{"num_hidden_layers": 10, "hidden_size": 768, "num_attention_heads": 12, "num_key_value_heads": 12, "head_dim": 64, "intermediate_size": 3072, "vocab_size": 8192, "hidden_act": "relu", "norm": "rmsnorm", "norm_place": "pre", "norm_eps": 1e-05, "positions": "rope", "rope_theta": 25700.0, "rope_fraction": 1.0, "qk_norm": false, "attn_scale": 0.125, "bias": "none", "tie_word_embeddings": true, "parallel_block": false, "init": "trunc", "init_std_qkv": 0.0156, "init_std_o": 0.0035, "init_std_up": 0.0156, "init_std_down": 0.0035, "optimizer": "adamw", "learning_rate": 0.000507, "beta1": 0.9, "beta2": 0.95, "weight_decay": 0.17, "lr_head": 0.00455, "max_grad_norm": 1.0, "warmup_steps": 360, "schedule": "wsd", "decay_fraction": 0.899, "decay_shape": "pow", "final_lr_fraction": 0.1, "batch_tokens": 65536, "max_seq_len": 512, "doc_mask": false, "train_tokens": 903400000, "max_steps": 13785, "dataset": "wikipedia_en"}
Each number is 128 + 32 x the weight over its row's rms, rounded and kept within 0 to 255. Layers, rows and columns count from 0. The size above them is the row's rms in percent of the matrix's.

# layer 5 MLP down (transposed), 3072x768, rms 0.0325, rows 777-793, columns 384-479
size [101  96  94  99  93 109  91  96 103  93 101 102  93 103  95 101 105]
[[ 88 128 132 136 194 164 127 190 133 138  86 120 132 133 108 124  80 108 106 112 152 120 149 134 108 131  99 149 117  81  81 182 134 102 178 104 182 125 169 120 145 213 165 107 139  75  94  65  96 126 115 118 108 173 155 122 154 132 155 133 168  98 190 138 126 151 128 136 121 111 163 157 114 106 153 138 162 210 144  83 121 131 139 119 113 135 119 164 130  60 105  75 114  76  73 143]
 [122 141 134 204  99 118 114 149  93 142 120 151  98 128 166 147 143 166 124 178 113 136 138  69  97 107 148  86 130 122 151 109 169 146 145 181  91 145 124 119 152 158  62 198 169  76 109 149 116 141  92 123 100 108 119 104 122 131 184 219 128 199  75 133 150 113 133  76 151 147 149 151 121 142 122 116 156  98 162 116 116 110 160 138 179 130 117 117 156 155 131 107 159  77 144 102]
 [119 113  88 145  71 144 164 127 137 108 116 131  82 142 102 118 112 159 131 121 161 121  99 149 141 134 146  84  87 139 116 159 155 144 152 134 129 128 183 166 139 109 209 186 135 109 140 122 184 163 121 125  63 121 146 187  91 139 175 155  87 139 164 103 120 129 145 193 141  99 103 144 130  68 188 196 159 114  97 109 114  89 154  46 166  86 104 153 131 116 177 110 102 148 148  91]
 [149 110 127 164  96 122 146 158 134 152 113 137 129  73 115 150 131 124  81 141 138 142 143 162 118 130 140 133 157 125 165  67 140 126 170 122 126 105 148 150  93 151 142 117 127  67  86 179 125  74 121 153 162 132 112 121 168  68 133 173 169 108 187 189 152 125  81 107 100 157 166 175 130  88 175 175 111  18  96 107 192 185  64 166 120 106 158 123 141 107 123 147  97 176 149 157]
 [117 155 115 135 142 138 114 203 138 142 110 152 118 141 146 155 136 155 158 139  93 186 100 121  74 108  98 124 171 127 122 172 149 133 112 126 149 101 118 116 121 129 138 146 141 163 133  95 200 121  88 147 144 149 116 166 148 116 130 139 136 165 108  85 115 120 132  70 175 133 147 105 101 113  78  91 180  72 192 185  60 127  69 127 114 139 143 144 119 121 151 110  83 125 112  81]
 [130  78 141 160 163 139 174 129 150 179  85 102  87 149 131 112 140 128  58  63 130  87 169 151 149  82 181 164 180 157 162 141 133 124 101 110 167 114  99 141 175 164 131 113 139 162 154 110 145 166 101 108 114 178 156 104  85 145 114 141 115 101 115 147 135 139 117  87 104 133 130 168 117 138 142 152  61 106 134 141  80 138  66 138 139 183 176 133 177 158 155 137 149 107 110  94]
 [110  81 119 140 151 117  96 131 140 178  97 101 134 133 110 111 144  96 159  91  93  91 139 153  80 139 162 183 140 116 105 150 113 127 118 146 109 105 137 106 145 172  61 194 122  65 146 162 160 103  78  53 135 137 134 129 147 166  81 171 112 146 130 157 155 126 100 100 178 142 115 123 163 100 137 171 133 124  67 139 156 117 164 129 135 135 167 141 113 108 112 133 181 116  99 175]
 [210 134  39  49 137  80 148 141 104 144 141 178 117 126 124 175 116 116  93  59 154 186 129 129 110  92 140 133 134 153 161  51 142 132 135 131 158  67 180 121 138 132 103 111 150  94 134 130  77 142  79 151 148 138 136 119 125 137 152 103 152  94 157  95 117 106 145  93 117 152 143 141 113  90 179 132 137  87 142 154 137 191 134 156 153  77 134 150 142 124 118  93 174 132 169 123]
 [145 139 148 135 133 140 129 103  95  63 104 118 103 165 137 133 116 107 143 111 110 138  96 138 177  97  79 100 111 143  93 110 133  92  89 124 132 102  85 154 107  69  91 104 150 107 128 121 147  63 157 145 178 114 124 131 127 136 171 110 125 213 142 156 110 133 105 148 131 149 125 136 124 181 127  97 161 125 141  98 179  88 101 154 169 148  87 154 122 178 154 174  99 122  97 118]
 [112 122 155 105 190 147 114  69 152 152 157 141 142  96 144 208  98 158 165 161  98 139 184 150 160 134 142 107  88 116 141 136 132 106  79 135  74 122  84 177 137 128 127 149 100 107 149 110  87 132 132 169 133 139 100 201 156 136 169 145 104 133 166 207 122 192  92 130 149 109  71 154 149 151 110 156 110 112 139  96 107 140 123 124 136 179 122 128 156 109 122 149 100 118 139 131]
 [184 121 188 149 106  72 157 149 136 145 116 130 161  58 105  58 100 179 105 149 144 109 155 165 176 148 120  59 140 107 126 112 115 156 129  78 131 149 178 135 129 150 140 125 128 130 149 149 131  77  95  52  87 152 148  60  91  99 140  70 166  95  91 109 124 112 140  92 118  97 115 132  20 126 104 213 104 183 110 165  96 150 132 124 111 113 189 187  90  89  82  97 132 126 119 103]
 [145 113 160 118  75 157 151 104 113 133 132 105 104 148 167 113 154 137 221 211 164 116  66 122  68 104 137 128 144 102 161  92 129 129 114 121 188 139 159  83 157 173 154 179 122 132 139 173 140 151 111 149 146 152 111 187 133 126 134 108 121 118 148 150  38 137 148 127 127 108  68 141 139 122 154 152 118 132 137 118 165 114  97 152 155 163 113  68  83  94 177 199 158  96  77 149]
 [184 159 172 142 116 137 170  90 124 112 157 116 130 101 154  54 108  91 120 155 102 124 108 156 170 163 140 152 145  81 135 128 104  91 127 108 118 173 169 120  59 134  98  97 162 119 138 100 150 151 111 153 169 147 164 209 119 127 106 122 123 133 167  91 134 153 153 127 146 136 153  77 174 154 136 176 147 107 152 113 149 128 150  93 102  91 158 107  86 145 124 129 135 101 136 182]
 [ 89  91 188 164 120 147  81  95 163  97 153 120 129 123 115 169 109 127 147 168 105 164 110  71 137 143 109 161 157  65 111 111 127 137 106 181 126 119 135 139  99  60  70 145  98 165 121 156 200 153 102 181 162  58 126  89 153  82 146 154 131 150 167 106  79 164 134 107 145 147 131 143 148 137 197 138  97 131  99 140  91 128 157 160  84 147 112  96 136 142 157 153 124 108 169 147]
 [101 121 167 133 116 132 111 183 134 158 120 156 132 150 130 172  94 130 124  84 138 191 121 178  99 118  87 159 120 152 128 140 167 115 141 119 174  92  77 119 113 125 147 106 103 106  87 182  72  92 179 110 133 146  69 105 124 140 138 100 158 165 151 103  89 209  89 152 183 147 125 122 146 145 178 119 136 103 102 152 150 132  51 163 143 163 183 167 148 146 160 110 120 182 165 135]
 [118 147 150 162 142 138 157 116  99 124 110 119 133 128 115 159 133 129 141  96 184 147 112 101 203 170 120 124 148 131 162  91 100 144 166 136 101  63 154 142 123 106  89 158 106  96 104  88 209 107 144 155 116 155 143 108 101 107 107 101 143 130 173 102 145 187  91 163  83 159 112 168 124 149 121 115 161 104 135 135 154 166  82 105 153 116 154 113  54 115 168 136 121  88 140 157]
 [163  76 112 146 159 136 145 170 145  69 132 139 133  70 158  85 117 124 204 190 143  99 178 141  94 155 147 127  89 184 157 137 121  86 159 110 123 135 123 133 148 116 117 175 140 162 137 183 101 103 135 127 123 122 122 169 101 117 103 101 123 134 136 106 100 148  78 118  55 131 156 148  45 185  82 145  81 150 139 110 152 159  81  53  99 174  85 156  91 158 155 103 108 118 147 117]]
# layer 5 MLP up, 3072x768, rms 0.0352, rows 778-793, columns 384-479
size [ 97  99 101  94 103  94  97 103  95 101 101  96 100  98  98 106]
[[125  76 128  91 183 139  96 172 200 131 138 106 143 107  92 122 133 129 200 105 155 107 125 145 176 103 167  94  80 188  99 115  85 107  98 127 153 152 108 122 119 151 118 158 139 107 144  82 171  75 126 156 222 126  83 120 127 159 167  90 175  40 169 134 135  99 148 140 122 147  77 109 107 179 133  91 130 167 123 158  87  87  93 102 158 102 162 130 131 110  82  99 117 124 184 148]
 [153 137 174 104 143 147 162 147 157 131 136 148 105 169 100 127  98 108 124 156  89 130 119 141  84 114 134 204 129 128 104 108 116 141 112 107 153 139 130  42 106 150  87  93  92 135  90 142 145 112 139 138 127  99  68 130 162  98 120 105 136 104 123 139  85 137 139  91 128 131 182 180 137 182  57 102 160  97 106 135 144 105 124 185 121 138 206 151 191 111 162 137 166 112 149 124]
 [125 184  78 115 143 157 157 118 161 164  90  91 153 166  89 175  76 158 143  81 118  85 171 139 122 170 140 133 131 146  55 179 100 115 183 118 106 100 221 117 141 111 121 167  66 198 115 112 184 124 119 119 171  99 137 118 128  97 152 145 171 144  74 147 159 157 152 133 136 121 122 124 124 128 122 134  52 169 119  85 120 147  98 133 115 148 145 168 132  37 122  92 142 117 100 133]
 [117 173 145 155  82 136 165 123 153 154 161 128 156 155  69 137  93  99 148 119 164 121 119 135 135 165 176 166  85 142 143 135 189 135 121 129 104 119 105  83 152 164 139 122  99 103 112 166  98  90 116 144 159  43 102 128 127 108 176 135 175 117 153 102 195  55 106 145  97 123 105 115 160 119 139 103  91 166 103 150 132 138 200 144  95 142 144 187 148 117  77 103 141 100 149 142]
 [ 89 130 133  85 113 111 156 105 138  67 107  87 144  86 161 197 153  93  83 149 108  80 107 120 170 131 120 104  41 102 116 166 133 120 179 162 134 119 102 152 104  85  89 154 127 161  88 128 134 153 112 162 104 146 168 140 157 137 127 128 117 154 167 151 209 142 185 121  79  91  85 157 157 101 207 123  75 172 172 150  88 167 119  99 142 159 153 146 133 104 120  50 158 100 123 114]
 [102 161  68  90 162  63 119  90 152 162 141 152  89 156  87 183 178 122 141 109 142 116 146 152 156 153 138  86  81 131  98 139 120 135 107 101 123 145 111 157 105 137 181 124 120 156 113 134 138 180 188 147 116 132 144 119 141 153 193 100 191 107 125 119 109  81 139 178 136  60 146  91  82 148 146 121 141 193 177 105  72  92 129 148 158 121  84 123  62  90 111 165 159 161 107 139]
 [ 94 145 141 193 111 158  87 152 138 103 105  62 177 152 100 168 109 109 146 180  94 128 152 116 159 132 118 100 166  45 156 154 153  88 163  89 145 145  94 164 174  99 101 166 139 175 111 146 182  98 168 172 149 116 170 207 125 132  92 177  73 144 134 134 127 124 107 143 114 104 151 131 140 126  91 121  79 149 119  59  91 158 126 109 130 129  94 107 121 115 181 136 145 126 138 131]
 [161 186 112 214 146 105 155 133 150  71 150  89 167 120  75  60 152  94  83 148  85 165 134  96  95 139 148 100  60 150 157 173 140 131 168 185 119  90  93 123 158 161 110 136 136 127 118  99 137 130  98 119 121 131 128 107 130 103 184 148 160  95 106 111 222 143 114 122  97 108  95 106 103 132  48 131  96 160 158 134 106 155 158  98  96 138 138 121 113 114  75 128  98  99 138 141]
 [133 159 143 133 128  83 146 245  95 108  64 162 144 154 108 144 152 122  99 104 122 103  23  76 105 163 149 167 150 160 107 117 140 147 138 178 128 149 134  90 171 117  97 179 166 146  99 146 100 116 144 167 176 166 113  74 166 112 155 144 117  85 158  99 153 102 165 170  91  98 139 117 160 128 119 109 130 125 163 149 135 133 161 141 113  81 130  83 151 133 139  56 109 128 168 131]
 [134 126  85 102 203 108 149  56 127  85 187 109 129 169 146 131 137 154 133 128 112 165  80 180 115 152 136 142  96  98  85  98 135 177 139 124  77 139 127 161 149 150 138 134  67 113 125 162  93 142 164 186 191  82 126 116 133 200  98 150  79 121 100  96 145 102 130 150 161 123 166 110 175 136 134  86 106 189 158  74 142 141  98  80 149 160  54 114 122 144 156 164 127 113 159 142]
 [107 150  51  70 137 114 130  84 135 170  93 153 155 140 108 176 100 171 111 110 145  81 122 122 106 126 173 137  27 126 111 128  76 101 123 104 137  89 107 115  93 146 106 130 159 136 140 118 103 147 134 134 186 129 194 135 118 183 161 136 155  96 141 118 145  92 135 185 159 187 128 113 162  92 130 112 155 135 197 100 143 179 106 117 134 122 146 130 126 108 157 104 138 133 171 148]
 [152 130 173 149 144 103  78 124  74 102  92  96 127 186 113 162 128 116 107 132 100 164  94 138 127 126 120  97 110  99  97  93 145 120 204  65 152 155 109 121 142 136 128 156 135 137  83 172 152 152 120 212 112 136 140 149 120 152 111 143 125 129  84  97 194 151 137 175 129  60  93  97 113 122 149 127 148 170 165 152  70 112 101  95 179  90  86 122 222 161 162  76 157 170 150 108]
 [190 173  98 137  78 138 194 135 133  91 135 121  83 181  56 129 109 121 146 106 100 121  95 147  84 215 171 218  79 106 118 132 169 128 203  93 132 135 200 126 137 186 126  66 105 140 122 149 144 170 131 121 135 116 141 182 180 165 154  95 136 119 126  85 154  79 102 162 144 155 117  91  80 136 129 114 169 129 137 179 169  95 127 148  88  91 153 120 160 127 123 155  79 144 122 162]
 [ 97 165 114 115 118  85 166 200 108 118  95 112 117 107  59 126 116 187 171 137 134 142 132 129 134 156 187 140  94 189 166  62 136 171 120  98  96  90 137 163 158  63 153 113 190 122 129 115 140 145 141 175 160 165 177 170 116 118 126 163 126  81 110 169 136  80 129 153  73 103 149 135 114 159  86 115 134 133  86 138 101  52 149 106 113  63  87  65 147  84 133 208 123 108 138 154]
 [156 129 107 100 142 164  63 123 139 123 129 136 119  96  64 178  75 138 101 127 109 129 135 105  57 157 123 110 139 120 139 188  76 155 104 141 197 135  78 108 142 102 142 131 106 138  84 100 142 181  97 179 117  79 145 142 159 142 154 123 139 106 133 146  98 129 163 133 167 148  72 110 124 118 134  66 136 154 140 105 138 119 114 138  66 163 100 124 198 150  56 127 150 102 125  99]
 [118  74 114  70 147  36 130 146 125 137 184 111 165 189 137 157 113 224 142  93 116  93 139 104 143 142 133 121 154 117  99 161 123 177  94 120 157  99 153  62 125 148 114 116 133 117 155 181 152 127 104 161 120 130 155 128 138 132 172 151 155  86 100 139 158 176 162 129 119  46 142 160 158 151 147 134 139 121 149 128 106 108 126  92 172 133 136 121 125 103 123 110 154 122  87  71]]